{"norm": "rmsnorm", "norm_eps": 1e-05, "rope_fraction": 0.75, "qk_norm": false, "parallel_block": true, "init_std_up": 0.0348, "init_std_down": 0.0, "optimizer": "adamw", "dataset": "wikipedia_en"}
Each number is 50 + 10 x the weight over its row's rms, rounded and kept within 0 to 99. Layers, rows and columns count from 0. The size before them is the row's rms in percent of the matrix's.

# q: layer 4 attention query, 256x256, rms 0.0764, rows 105-127, columns 128-191
# k: layer 4 attention key, 256x256, rms 0.0777, rows 105-127, columns 128-191
# v: layer 4 attention value, 256x256, rms 0.0395, rows 64-93, columns 128-191
# o: layer 4 attention output (transposed), 256x256, rms 0.0794, rows 64-92, columns 128-191
q105 083:43 44 58 51 33 35 32 39 75 39 64 50 39 67 29 46 62 60 49 61 29 38 42 48 44 47 68 49 50 50 56 53 51 40 63 48 49 58 64 58 67 54 55 71 66 68 39 51 52 64 59 59 68 54 43 65 42 41 49 49 52 49 57 66
k105 074:42 54 53 56 59 67 46 34 43 49 48 47 51 61 54 50 45 53 41 44 58 46 72 48 50 53 51 43 60 47 59 60 44 55 49 36 64 56 43 48 62 63 46 65 35 37 65 44 36 53 49 40 53 53 42 37 61 53 52 54 65 44 41 46
q106 087:54 51 31 63 43 35 51 52 48 62 47 37 39 68 50 59 53 63 54 39 29 49 33 51 52 44 40 74 28 60 54 53 49 66 40 66 59 46 59 50 32 49 48 41 43 68 70 51 44 52 46 52 73 40 61 60 45 39 59 35 60 52 48 47
k106 080:59 50 49 49 42 49 54 48 54 60 43 46 51 60 46 36 46 60 50 50 54 48 59 45 46 52 61 57 45 42 51 53 42 41 41 45 57 47 47 39 57 56 35 60 63 39 49 50 59 36 45 49 44 46 66 45 61 59 63 54 60 38 40 50
q107 091:52 58 49 35 58 64 44 45 30 70 32 55 39 55 54 52 50 51 50 58 57 39 63 54 59 64 39 52 57 49 67 68 62 62 51 53 62 52 40 46 38 49 45 41 36 44 62 52 49 46 48 49 30 50 60 51 53 48 58 57 44 35 53 43
k107 081:31 46 56 33 49 40 37 60 56 50 59 53 59 22 56 64 50 40 45 62 53 70 38 54 64 62 50 62 49 48 43 31 51 55 52 55 26 42 70 36 60 44 61 40 64 38 43 44 50 54 46 47 55 43 62 53 47 56 48 53 43 40 50 55
q108 094:52 48 50 52 46 34 42 39 62 23 53 57 51 41 38 40 44 40 49 50 46 50 34 45 47 41 54 35 45 45 53 43 43 47 42 49 30 51 47 56 52 66 54 65 69 49 27 60 60 51 44 51 66 51 43 60 44 60 37 41 42 50 50 66
k108 080:48 51 41 55 48 53 47 26 49 50 44 54 51 63 40 52 46 46 52 47 45 44 64 40 49 42 52 53 57 45 62 61 45 42 62 59 76 44 33 63 58 61 33 50 47 54 63 44 39 34 46 42 47 52 43 56 48 55 56 53 62 60 56 42
q109 098:45 61 65 40 51 67 47 58 55 47 45 70 45 46 50 41 49 44 47 58 71 48 74 56 61 63 49 30 69 41 52 46 54 41 70 32 49 40 47 53 60 57 49 41 51 36 48 46 48 58 57 51 27 65 40 51 55 61 53 66 51 39 48 45
k109 091:49 54 53 44 60 43 41 67 55 40 67 50 48 30 50 58 44 37 39 54 54 51 33 51 53 50 38 58 56 60 42 37 63 61 58 49 32 58 69 49 53 49 59 35 42 59 52 52 56 57 44 49 54 55 41 52 40 43 39 52 36 62 55 44
q110 109:62 43 40 57 50 30 53 31 59 35 59 43 49 64 32 59 50 50 47 43 31 48 40 35 45 31 58 46 36 53 53 48 36 60 40 44 43 66 50 50 56 61 46 53 54 57 44 48 50 49 44 55 68 45 62 60 39 43 51 39 39 54 48 62
k110 090:42 55 53 51 47 63 48 25 38 54 39 55 60 67 37 41 57 54 52 44 47 45 60 50 38 52 46 50 44 53 60 58 49 45 59 51 71 48 41 58 48 52 45 51 41 35 45 42 45 37 38 48 46 53 40 45 53 56 56 51 61 54 42 51
q111 097:38 51 45 48 29 52 53 50 42 57 46 53 64 63 65 52 62 64 44 46 56 45 52 56 59 53 42 64 40 63 45 52 39 61 51 49 61 45 50 42 41 41 35 45 35 67 69 42 37 42 66 47 49 56 54 53 42 35 62 61 68 56 51 46
k111 160:54 57 58 56 43 40 57 64 61 59 56 44 38 43 43 41 64 51 48 42 61 52 58 39 36 47 53 29 64 44 59 44 36 50 35 40 44 45 41 28 51 37 71 64 51 42 58 68 48 50 55 61 38 39 64 32 75 51 32 53 45 38 42 58
q112 092:66 45 52 57 54 42 51 46 51 24 67 43 52 42 30 47 40 33 51 47 52 46 47 40 49 48 58 43 50 39 46 33 54 42 42 46 33 60 44 54 56 61 59 59 65 43 33 53 52 50 35 55 54 45 54 52 56 51 36 35 37 49 39 55
k112 099:59 43 45 53 66 61 49 38 36 61 40 56 68 72 48 53 47 55 56 53 31 36 46 57 46 48 45 58 41 52 45 55 59 52 63 55 75 61 45 58 39 61 38 40 44 52 48 38 48 43 33 39 59 62 36 50 45 65 54 49 52 61 56 39
q113 124:36 56 66 40 58 64 43 58 58 49 49 67 47 48 48 38 54 51 56 58 57 51 60 55 46 59 64 45 72 47 50 51 53 28 65 40 55 46 49 48 48 46 43 55 48 48 52 47 47 57 61 55 27 59 28 49 57 52 54 71 48 43 49 46
k113 093:34 49 48 47 44 44 51 71 45 40 53 47 38 33 47 61 54 33 40 48 60 49 46 48 51 51 48 53 46 53 46 28 57 60 54 43 33 53 71 47 54 56 62 40 36 61 61 41 58 65 51 45 51 59 45 47 36 42 48 49 53 57 59 49
q114 134:56 43 38 59 51 29 54 47 55 40 66 37 60 49 36 57 47 54 50 39 39 45 39 38 45 33 44 59 37 52 51 46 36 59 39 51 37 60 49 48 53 48 53 61 53 57 51 61 51 43 39 53 75 43 61 58 42 44 46 34 58 65 52 65
k114 092:54 53 45 61 55 57 57 33 54 61 37 46 63 75 46 36 55 62 59 35 52 45 54 45 41 49 45 52 53 45 51 69 38 48 55 50 71 52 40 47 54 49 43 62 43 39 54 43 53 40 47 49 45 56 52 42 62 55 55 52 62 49 42 47
q115 114:48 46 66 53 51 70 37 53 47 57 35 56 44 39 50 46 57 42 58 61 54 51 58 51 50 56 61 36 73 39 54 54 70 35 63 47 49 49 55 56 55 47 49 58 56 40 45 43 52 55 51 47 38 60 40 46 58 64 41 63 38 39 55 44
k115 091:52 58 57 33 53 50 35 63 47 31 54 53 40 36 51 56 49 41 47 58 52 59 40 61 60 58 45 44 46 63 37 41 55 58 61 55 39 67 66 50 54 51 56 38 43 58 56 51 52 56 47 49 61 59 42 57 38 39 47 50 42 58 54 47
q116 109:68 38 43 52 56 38 58 40 56 34 68 42 53 47 27 57 42 47 57 44 43 44 36 42 43 46 48 50 40 46 48 34 48 63 38 48 37 52 48 51 59 59 60 52 54 51 38 53 58 47 45 62 64 42 50 57 41 49 36 31 43 59 50 66
k116 094:61 40 46 52 58 56 54 26 49 50 41 47 56 77 38 52 50 57 62 48 36 49 56 44 43 41 45 51 42 53 55 72 43 44 48 60 73 51 40 49 58 57 33 56 49 50 43 43 55 46 46 44 46 61 41 48 45 62 57 41 61 59 55 42
q117 089:55 44 47 54 40 44 58 51 46 47 56 33 62 36 53 49 35 47 42 47 64 50 41 59 44 52 40 52 41 56 34 38 58 58 47 55 44 51 43 52 46 66 49 35 49 48 55 57 50 52 42 45 56 47 47 44 53 46 36 30 48 73 47 53
k117 090:66 52 31 55 57 55 74 36 45 62 54 61 50 59 41 47 55 63 57 40 38 46 53 39 39 28 33 45 45 52 57 57 39 60 46 65 62 51 28 32 39 38 39 45 56 64 47 54 44 39 49 49 52 49 53 57 48 61 47 43 38 58 53 35
q118 100:66 41 33 48 46 43 57 42 31 56 50 36 59 56 51 56 47 48 40 42 36 43 38 47 58 42 45 64 42 52 54 61 53 76 38 53 62 47 53 40 39 50 52 44 42 50 56 57 45 46 49 48 63 42 71 55 44 44 49 30 57 48 39 42
k118 098:63 43 54 46 52 53 67 43 60 54 50 51 53 52 51 41 51 68 67 51 46 55 50 48 41 42 58 56 50 31 55 51 47 41 54 53 43 43 39 28 64 52 38 57 66 30 42 54 52 39 32 57 43 40 54 45 61 65 52 45 54 43 37 52
q119 082:50 49 58 55 53 70 41 44 47 52 36 57 34 59 58 41 42 56 56 67 34 55 64 51 45 47 55 42 69 54 62 54 61 50 63 52 63 59 63 56 43 53 55 56 49 44 61 36 25 56 55 48 49 50 48 49 50 54 52 58 35 31 53 41
k119 079:41 53 61 43 61 46 51 69 51 36 53 44 54 32 47 53 45 46 34 58 46 62 43 52 61 68 56 54 52 50 38 29 70 56 55 45 22 63 65 55 62 57 42 52 56 46 46 52 51 52 38 46 57 58 51 57 49 38 45 51 46 48 49 65
q120 106:34 53 57 48 51 66 48 64 47 68 41 55 42 56 71 44 55 61 55 64 48 42 63 54 42 51 57 55 52 48 51 63 52 50 58 44 57 51 58 44 43 44 51 44 46 47 66 46 36 51 57 54 43 51 53 43 56 45 62 69 48 40 55 36
k120 090:39 58 50 43 48 46 50 68 58 50 54 45 44 31 52 51 46 43 42 54 64 62 49 44 63 57 59 39 47 50 50 27 49 64 52 43 23 59 66 45 48 47 69 42 59 49 50 57 46 53 67 57 51 51 54 41 51 35 44 53 45 51 47 53
q121 121:44 58 50 39 47 66 41 55 41 68 32 59 40 57 64 57 51 51 49 62 52 45 65 57 55 58 48 52 59 45 53 64 55 43 64 46 67 39 55 38 38 45 43 46 44 46 57 43 41 62 65 58 32 59 50 46 53 54 63 62 42 31 50 45
k121 091:44 58 53 33 53 48 53 66 53 49 52 48 39 31 45 65 51 38 45 53 58 70 36 57 54 59 58 53 58 38 43 34 59 49 55 43 35 43 60 51 55 40 54 47 55 48 57 55 51 53 52 48 48 46 51 40 46 44 37 53 38 42 48 57
q122 088:49 51 37 43 55 42 52 58 45 59 54 57 27 50 30 48 48 42 61 49 39 42 63 47 54 63 62 49 47 38 53 47 45 56 55 55 49 43 48 42 60 48 67 48 54 51 45 49 59 49 48 70 56 28 61 40 46 50 53 53 47 42 42 60
k122 103:29 56 50 29 48 61 38 40 48 42 38 64 49 47 52 68 33 38 45 56 55 65 46 69 55 58 57 72 40 34 37 39 78 50 71 59 45 45 58 69 62 69 37 47 54 47 36 33 58 58 41 41 52 50 44 49 39 50 65 52 56 49 48 54
q123 137:31 59 62 44 43 67 41 61 55 56 40 66 46 47 60 49 59 53 52 57 56 49 57 64 51 62 55 47 57 57 51 59 47 37 60 47 56 48 56 46 56 47 47 47 46 54 59 44 42 56 65 52 30 71 41 48 60 52 59 73 51 45 53 44
k123 093:41 57 52 55 44 46 44 58 49 44 61 45 32 31 53 61 44 42 39 54 56 54 41 53 53 54 48 48 47 61 51 26 54 58 52 42 37 51 57 46 52 47 65 46 41 49 49 53 47 58 66 45 46 44 50 52 41 31 48 55 38 56 59 54
q124 099:51 36 47 53 58 38 47 49 63 34 58 39 42 50 40 43 52 34 44 56 43 50 35 32 42 39 61 43 53 44 50 36 48 46 39 54 34 49 59 61 59 58 52 65 60 45 38 53 59 57 38 58 61 42 44 57 44 63 43 39 33 50 52 70
k124 083:61 45 53 56 61 51 48 34 43 51 45 45 63 64 42 48 49 60 62 46 46 37 68 44 38 47 51 45 47 50 58 67 53 50 52 59 66 49 40 64 54 59 29 63 37 55 51 47 49 43 38 41 42 59 37 45 44 59 61 55 53 61 51 42
q125 090:51 49 60 60 56 47 43 46 58 35 60 53 54 51 39 38 37 30 53 54 45 53 49 38 34 45 73 41 50 54 47 32 54 41 59 42 32 54 50 61 59 57 48 62 71 42 30 48 51 62 42 58 52 55 29 53 53 41 43 52 36 65 46 65
k125 090:53 57 44 52 51 45 56 44 44 63 51 52 57 58 40 48 51 53 43 45 28 32 53 38 38 35 52 39 50 59 54 59 54 72 60 44 81 70 47 57 30 60 39 50 40 50 57 41 49 42 42 51 56 72 37 47 37 54 50 40 66 59 67 33
q126 118:49 49 68 53 57 72 40 53 45 52 38 60 42 42 55 42 49 45 50 66 68 56 63 56 42 68 59 34 66 47 51 59 60 35 57 43 49 51 54 52 59 55 49 45 51 38 39 46 49 57 53 54 36 61 41 41 60 64 58 61 41 38 49 48
k126 091:38 54 48 35 59 43 39 57 50 45 59 45 47 23 61 69 40 30 34 62 51 59 39 62 62 62 49 52 54 65 38 29 54 61 57 56 37 64 69 57 54 42 59 41 43 62 49 55 47 58 49 50 64 55 51 54 33 39 42 45 51 54 57 51
q127 100:55 45 47 61 58 40 45 46 60 30 69 50 33 59 26 48 47 43 56 60 39 47 44 31 38 47 64 53 46 49 43 48 41 61 51 52 29 64 52 59 60 55 62 58 62 46 43 56 50 50 40 71 58 42 53 59 48 41 42 41 36 60 52 58
k127 089:42 40 57 46 46 52 49 30 50 58 48 47 65 73 47 39 49 55 45 40 34 45 57 46 54 44 47 56 43 51 47 51 59 54 52 50 73 53 49 62 53 69 41 52 41 46 53 46 48 47 47 51 50 63 40 56 50 55 65 42 59 57 55 49
v64 106:32 54 65 46 58 82 38 54 38 55 50 59 60 51 54 51 60 52 62 50 57 59 48 60 34 47 47 48 41 42 45 54 73 38 63 55 53 56 44 30 44 45 44 46 65 36 55 58 57 64 35 51 60 60 57 49 46 63 37 52 47 45 43 53
o64 100:58 54 53 55 58 38 36 57 44 48 28 67 37 49 81 35 37 38 47 47 54 59 44 54 52 65 26 46 47 53 54 41 44 53 58 59 57 34 35 60 24 49 42 36 39 43 43 52 59 48 50 45 27 66 45 63 53 55 60 47 47 42 44 48
v65 105:62 49 57 54 76 43 46 61 51 60 54 22 46 51 53 42 52 39 64 39 48 66 38 39 40 43 59 31 65 37 70 63 40 39 56 65 44 53 46 40 41 61 57 38 39 60 39 42 51 50 55 63 54 45 33 56 54 58 33 49 46 43 52 50
o65 107:33 54 40 40 37 74 47 64 40 55 65 46 50 47 38 61 59 66 52 73 57 32 45 67 53 61 66 46 51 46 49 45 56 39 46 42 35 45 72 33 73 53 55 71 43 61 40 53 37 51 51 50 58 46 55 33 44 50 35 58 43 44 53 49
v66 095:45 63 58 56 57 42 61 61 58 40 60 33 50 49 42 61 67 48 41 59 40 55 67 68 46 50 49 39 60 50 51 53 54 41 45 37 59 24 59 63 58 57 64 60 36 34 68 46 40 51 69 53 58 45 43 37 49 42 60 58 50 43 48 43
o66 099:47 23 60 44 47 53 42 43 58 45 61 56 58 47 40 45 57 57 64 57 51 36 50 45 56 42 42 51 49 33 43 54 49 28 38 43 67 53 56 42 50 41 65 51 58 65 54 64 43 51 66 34 66 42 44 47 35 59 55 41 57 33 47 37
v67 105:38 40 38 40 39 68 55 41 43 48 39 69 58 57 37 37 47 61 60 42 72 51 69 38 57 70 56 61 52 52 32 49 66 59 47 50 58 50 39 48 53 43 48 47 64 42 61 44 70 35 38 56 53 56 50 34 40 60 63 54 62 60 48 45
o67 103:58 41 51 64 52 40 47 49 58 38 41 54 43 54 54 42 35 49 39 38 40 56 42 52 52 55 36 36 56 48 54 54 47 51 58 57 77 66 29 51 26 69 33 46 54 40 50 48 51 56 40 50 47 52 50 55 59 58 58 51 51 45 47 66
v68 116:51 52 32 50 44 41 56 38 42 50 44 43 28 56 59 53 56 57 49 46 37 59 56 56 52 58 42 53 60 63 61 49 37 52 43 49 40 52 54 66 56 59 72 53 46 73 43 49 49 53 50 54 40 55 65 61 49 41 57 24 63 32 41 52
o68 118:51 65 54 46 48 46 56 36 62 57 72 45 69 54 39 59 62 39 43 37 54 62 54 40 35 39 77 55 38 54 48 60 42 72 56 52 36 52 57 61 47 42 54 45 75 48 59 41 51 46 45 62 53 57 66 61 44 45 51 56 49 69 55 51
v69 100:45 47 31 59 28 62 55 36 40 51 48 75 47 60 61 41 49 61 50 53 50 28 52 48 64 39 45 80 40 57 48 52 44 56 45 47 44 30 44 60 53 44 49 56 36 75 53 42 44 44 44 34 42 50 41 61 54 48 69 46 31 75 43 40
o69 098:55 57 42 53 50 53 70 53 49 37 54 36 49 58 27 51 42 55 51 54 23 49 59 46 48 43 47 49 60 47 52 62 65 46 43 40 59 69 45 42 57 67 49 29 50 36 33 38 52 57 54 65 64 41 51 39 54 36 49 52 36 58 58 70
v70 098:60 68 58 33 47 45 55 51 49 45 53 70 57 69 48 42 62 60 33 72 51 54 40 69 74 44 54 57 43 46 60 48 56 48 43 36 55 51 62 59 62 62 22 59 38 39 53 63 34 60 48 48 41 59 63 62 51 46 55 52 55 48 41 37
o70 099:56 36 62 54 64 28 34 45 51 31 32 46 53 38 55 38 42 42 58 32 51 49 64 35 51 42 24 66 57 53 45 50 51 49 50 63 51 47 45 70 58 22 55 39 62 56 50 52 73 42 43 49 49 56 47 49 47 48 60 39 62 44 48 49
v71 104:55 47 54 62 61 41 59 44 66 43 50 34 44 44 52 39 34 37 46 33 65 56 39 30 40 53 51 44 52 46 61 47 37 53 31 56 52 51 40 34 61 57 52 37 61 60 60 44 55 45 61 64 45 19 39 64 66 50 24 49 50 51 40 50
o71 106:52 51 50 46 44 66 43 61 41 56 62 71 45 52 45 65 50 64 54 62 38 42 51 66 51 56 56 48 51 39 55 42 47 35 33 38 52 42 73 40 64 40 52 83 33 63 43 65 46 59 64 41 64 53 57 43 46 56 56 55 33 49 38 40
v72 102:44 54 49 61 43 32 43 49 43 50 64 45 56 43 47 45 57 48 47 49 41 58 62 66 44 39 58 40 49 38 56 59 28 58 54 35 51 54 57 35 44 64 54 52 55 61 55 58 65 66 45 48 45 52 41 54 49 62 60 49 72 22 60 58
o72 102:49 54 56 45 58 41 57 31 58 58 42 51 56 45 52 47 59 42 49 39 66 58 46 47 47 39 48 54 32 57 45 41 41 72 62 66 40 43 37 59 47 64 60 39 66 56 45 53 50 40 53 55 42 61 49 52 47 52 49 56 67 58 55 38
v73 106:43 67 60 37 58 67 54 66 48 63 66 52 55 63 44 63 65 63 71 53 29 59 45 47 52 39 41 58 31 55 58 50 38 53 61 50 59 37 43 47 64 48 33 51 39 61 54 66 58 51 55 52 53 46 34 47 58 57 42 47 31 66 62 36
o73 105:50 49 34 51 34 48 47 56 41 34 46 47 40 47 43 55 44 55 56 33 52 41 46 66 57 53 49 27 46 61 51 43 45 49 60 44 50 48 45 42 61 60 60 59 46 60 34 47 54 57 47 59 41 74 63 36 55 44 45 67 52 56 62 54
v74 109:61 38 47 52 35 52 53 41 42 59 41 55 42 49 47 53 25 53 51 64 69 45 49 52 48 79 52 66 50 48 64 40 51 48 46 52 59 38 40 49 55 54 48 55 49 47 49 50 45 65 38 56 44 31 58 45 51 42 71 55 35 43 31 59
o74 114:50 45 56 49 54 50 48 62 58 52 50 48 47 38 58 48 61 43 56 57 34 42 56 34 34 42 61 74 49 38 37 65 59 41 33 45 45 61 61 40 63 40 44 46 36 51 54 67 49 53 66 31 67 42 32 66 50 50 45 42 45 48 61 46
v75 092:51 37 57 40 33 51 43 47 31 38 49 62 39 32 53 56 36 41 53 44 38 53 48 66 33 62 56 35 46 42 50 39 57 65 39 55 48 71 47 38 39 76 55 62 46 39 47 38 54 66 38 61 46 52 56 54 60 54 47 40 46 21 50 40
o75 092:55 56 62 45 55 31 53 42 71 53 40 52 47 50 64 35 65 27 47 50 52 59 56 33 48 43 36 70 42 52 53 35 64 74 52 63 36 45 43 65 39 41 47 43 43 46 50 52 61 46 70 40 43 54 35 58 47 47 52 48 54 45 53 30
v76 096:40 48 47 60 48 50 43 44 43 49 45 62 36 44 60 50 40 54 46 33 50 69 60 38 49 43 70 50 57 48 55 54 55 60 52 43 41 55 39 52 48 54 55 49 57 62 48 35 40 38 52 53 63 41 48 57 63 64 58 51 41 51 61 55
o76 101:69 59 57 23 43 49 56 25 54 47 56 52 51 51 54 63 62 46 41 80 48 49 47 65 54 43 55 59 50 46 52 44 47 43 54 43 31 39 64 42 49 61 61 57 68 54 48 54 41 52 58 55 48 52 54 40 41 49 48 45 29 51 35 41
v77 097:49 45 52 46 50 59 60 46 54 36 51 27 50 49 53 42 35 67 47 61 37 67 48 69 54 36 59 45 38 56 44 37 53 61 69 48 49 53 60 36 50 55 36 44 38 45 60 47 40 63 46 52 56 32 64 44 63 66 48 62 54 51 43 67
o77 096:62 54 66 46 56 46 29 55 35 47 40 60 46 45 61 39 55 42 57 55 44 29 43 57 51 60 40 55 40 36 42 45 50 46 37 64 59 41 52 55 43 47 58 57 51 60 44 73 60 46 55 41 55 63 31 62 48 63 48 40 54 32 40 45
v78 097:35 53 49 55 53 62 44 54 60 60 50 67 43 38 42 49 53 44 67 46 38 33 60 62 56 43 31 71 37 35 29 66 42 50 67 47 48 56 58 66 45 37 53 61 44 62 57 49 53 43 46 43 36 74 49 37 38 68 76 68 49 71 57 48
o78 100:58 47 52 56 45 49 63 51 52 40 45 30 51 58 41 49 56 60 62 51 51 46 36 54 69 56 57 44 55 53 47 54 61 44 51 43 51 62 48 39 44 66 41 32 62 49 46 55 33 52 59 50 52 39 51 46 55 31 46 44 45 44 65 56
v79 100:42 58 52 45 49 70 39 42 52 64 56 49 59 49 39 47 48 54 54 57 54 39 48 43 45 75 35 64 60 63 48 59 58 52 53 56 40 61 59 41 52 59 58 45 65 38 49 48 57 44 49 36 37 47 48 53 53 44 64 46 62 38 44 45
o79 098:68 44 59 67 65 38 43 55 47 56 36 60 42 51 71 44 50 43 53 32 58 65 54 37 48 60 37 48 41 56 44 40 41 61 52 49 47 42 30 71 39 40 39 40 33 48 53 51 57 38 37 47 36 54 42 68 60 56 68 50 60 60 47 53
v80 113:55 56 52 44 61 44 49 54 51 58 61 16 62 40 53 51 61 54 58 50 74 35 64 58 32 73 45 36 45 56 70 54 45 60 49 44 54 46 45 53 60 53 64 55 49 34 51 45 50 63 34 42 37 51 53 41 42 44 58 40 53 58 63 38
o80 111:30 41 54 66 60 56 30 60 41 74 42 60 48 46 43 49 44 63 59 51 43 52 45 35 60 60 56 43 49 33 48 41 39 34 42 46 67 42 48 60 51 37 42 43 45 56 55 64 45 40 48 49 51 42 47 53 52 46 49 46 74 33 58 52
v81 098:51 38 39 40 59 67 66 47 52 51 56 59 33 66 61 44 47 57 51 62 48 37 59 56 65 49 41 64 39 46 34 61 44 34 51 44 55 41 54 58 56 26 36 57 54 55 44 52 63 64 44 49 41 55 44 33 51 41 44 62 47 65 48 54
o81 096:40 41 47 48 30 54 55 56 58 29 41 39 43 44 40 39 70 41 47 40 49 47 44 52 64 48 52 32 61 44 52 68 52 59 41 57 65 69 39 30 38 69 53 54 60 58 48 39 47 53 55 48 50 46 45 58 67 56 48 42 61 37 66 53
v82 106:59 40 45 43 58 53 38 47 49 46 43 51 60 43 58 36 40 56 39 39 41 63 38 56 36 64 61 41 54 58 39 56 49 56 47 48 57 80 47 29 56 46 42 42 66 35 59 58 47 50 60 40 57 43 52 51 64 66 39 52 50 21 45 50
o82 107:50 52 52 50 58 44 42 38 47 60 29 67 50 45 75 56 47 41 37 46 56 71 57 54 48 48 39 47 40 54 57 42 33 56 66 66 51 38 42 65 43 41 58 45 50 56 59 53 56 42 37 53 33 68 52 55 49 55 55 55 58 55 37 49
v83 106:41 39 39 45 70 38 34 39 43 48 36 57 43 43 45 47 29 33 55 40 48 41 59 62 55 50 58 44 64 31 56 47 52 46 42 46 39 47 59 44 45 47 50 56 42 40 49 42 55 66 35 49 48 43 58 44 52 46 62 59 46 59 50 68
o83 107:43 42 62 43 30 58 54 55 62 55 57 49 50 40 50 48 76 52 41 74 54 56 55 50 57 42 49 69 49 36 43 54 62 43 43 44 33 56 65 40 57 35 55 42 42 58 60 53 32 50 67 34 55 31 48 51 42 53 43 44 46 38 48 32
v84 106:56 44 49 55 78 42 45 69 64 62 57 43 55 31 48 55 44 51 34 40 25 65 55 43 19 42 53 29 62 47 63 52 50 52 35 50 40 50 49 44 40 52 54 41 58 51 54 43 61 43 48 59 42 55 47 52 58 44 22 44 50 44 45 64
o84 100:30 48 44 44 29 65 36 59 53 51 63 62 63 44 45 61 64 60 47 56 72 55 42 70 55 51 61 43 42 49 52 41 44 46 56 54 35 37 64 49 54 35 61 76 56 62 51 56 32 59 52 56 51 53 64 48 41 60 41 49 50 37 56 38
v85 094:47 61 30 52 40 60 45 48 49 51 49 76 44 53 43 54 72 60 48 54 55 40 59 40 72 50 31 75 34 62 61 53 61 47 61 63 55 36 60 49 60 38 47 49 54 64 53 45 51 47 45 26 40 57 48 62 35 54 57 35 37 66 48 37
o85 090:61 58 42 63 52 44 68 58 46 41 60 27 48 64 33 60 31 54 63 35 36 47 53 38 39 50 60 60 50 64 49 61 57 51 41 33 41 66 44 52 66 62 45 18 46 38 40 37 48 55 51 58 63 38 65 45 54 27 54 54 35 66 64 68
v86 106:53 57 57 58 26 61 66 56 48 55 42 54 61 44 53 48 48 53 38 53 52 59 58 41 57 41 58 66 53 52 32 48 78 64 48 55 42 62 55 43 43 64 47 59 61 50 39 46 47 55 43 61 61 44 58 51 54 62 48 51 67 28 53 41
o86 111:60 57 59 44 62 32 41 35 56 46 38 65 43 51 74 42 46 24 44 36 57 64 49 53 44 50 35 38 45 59 53 37 37 66 73 59 55 42 29 68 29 55 51 30 55 48 57 37 63 43 54 62 26 68 51 63 61 49 63 52 53 69 36 49
v87 103:48 51 32 41 45 60 53 42 48 49 54 41 46 40 66 45 46 54 36 43 48 41 36 49 70 55 36 46 41 33 49 57 56 43 58 61 45 64 52 52 51 50 42 54 35 41 59 41 43 41 52 53 49 55 56 45 51 60 45 59 37 64 58 51
o87 105:63 48 46 47 50 57 42 62 40 50 55 35 44 51 40 64 59 53 51 70 51 47 46 56 58 55 68 57 48 55 42 50 64 42 61 51 32 56 66 48 64 64 52 40 56 42 39 42 41 52 49 55 59 46 56 47 42 32 38 56 40 49 62 52
v88 105:68 64 51 43 50 54 45 48 45 54 58 44 57 65 60 41 45 64 59 53 74 44 34 53 65 45 40 70 61 45 64 47 49 38 65 51 52 29 59 45 57 41 45 45 55 59 53 46 37 52 52 51 59 48 29 52 47 59 64 53 25 81 36 59
o88 110:44 43 49 45 44 68 47 70 38 46 54 43 31 51 36 61 56 57 61 58 33 35 54 55 47 56 60 61 63 39 58 59 67 39 27 43 42 56 74 34 80 61 41 58 39 56 34 53 45 53 64 52 67 47 59 55 48 44 45 47 43 50 70 52
v89 101:62 31 34 57 57 47 57 40 58 50 48 43 32 51 63 41 49 51 50 39 56 62 42 44 32 54 39 67 71 44 63 51 50 43 56 57 39 50 48 65 45 53 67 58 40 52 41 44 41 43 56 49 50 45 47 51 56 42 54 19 34 59 45 65
o89 103:45 62 45 32 40 67 50 65 48 51 68 35 48 58 36 60 56 45 46 69 36 39 46 49 41 43 83 49 53 43 59 69 56 40 45 42 49 55 65 30 62 78 48 53 58 59 40 42 43 54 69 52 62 45 63 45 53 47 33 52 27 49 63 52
v90 113:53 45 49 49 41 32 42 50 56 44 38 51 33 63 47 39 28 56 31 44 61 49 63 45 33 61 50 61 55 49 57 50 52 54 22 36 52 52 39 63 44 62 70 59 41 65 42 39 39 45 50 45 46 45 43 45 68 36 52 45 38 24 35 64
o90 115:51 52 56 51 38 62 48 54 64 49 63 63 60 39 57 62 44 46 42 55 58 62 58 55 39 35 61 79 36 36 45 53 46 51 54 51 46 44 69 39 55 27 55 51 40 56 65 52 56 60 57 60 54 55 74 66 34 45 55 49 38 51 53 37
v91 097:29 43 60 41 65 42 42 55 56 58 39 31 40 44 55 66 32 60 38 55 43 46 59 69 26 39 63 37 38 42 60 54 48 39 45 49 58 47 48 48 66 70 46 57 41 42 45 47 51 46 54 62 57 59 59 50 64 40 56 52 38 31 40 48
o91 093:57 39 67 40 35 53 49 56 52 27 50 59 64 37 54 35 54 50 48 61 64 46 42 50 58 58 36 64 43 42 45 47 58 31 49 50 42 49 54 44 37 50 43 49 52 72 42 60 47 51 61 39 47 44 27 55 50 56 46 23 57 34 42 38
v92 113:35 62 49 53 44 47 53 36 47 45 44 84 43 43 67 60 41 57 48 50 41 40 36 55 76 41 41 58 54 48 56 42 42 53 62 55 49 49 51 60 41 59 40 56 34 61 46 56 56 59 47 42 56 71 37 38 42 60 72 59 37 68 58 44
o92 111:66 50 47 39 46 58 59 55 46 38 53 27 40 55 36 53 54 37 58 62 44 40 49 46 56 49 58 63 56 53 40 66 67 47 47 46 48 58 48 35 57 72 51 25 59 41 42 41 39 50 61 52 64 43 53 44 51 38 52 45 46 46 57 53
v93 110:45 59 60 39 69 38 40 58 49 49 52 42 53 41 57 44 63 57 48 48 24 66 36 65 37 30 60 09 44 41 57 51 48 51 59 57 60 74 43 30 51 58 31 53 52 51 55 48 29 51 37 55 61 51 56 59 59 57 41 56 64 44 45 50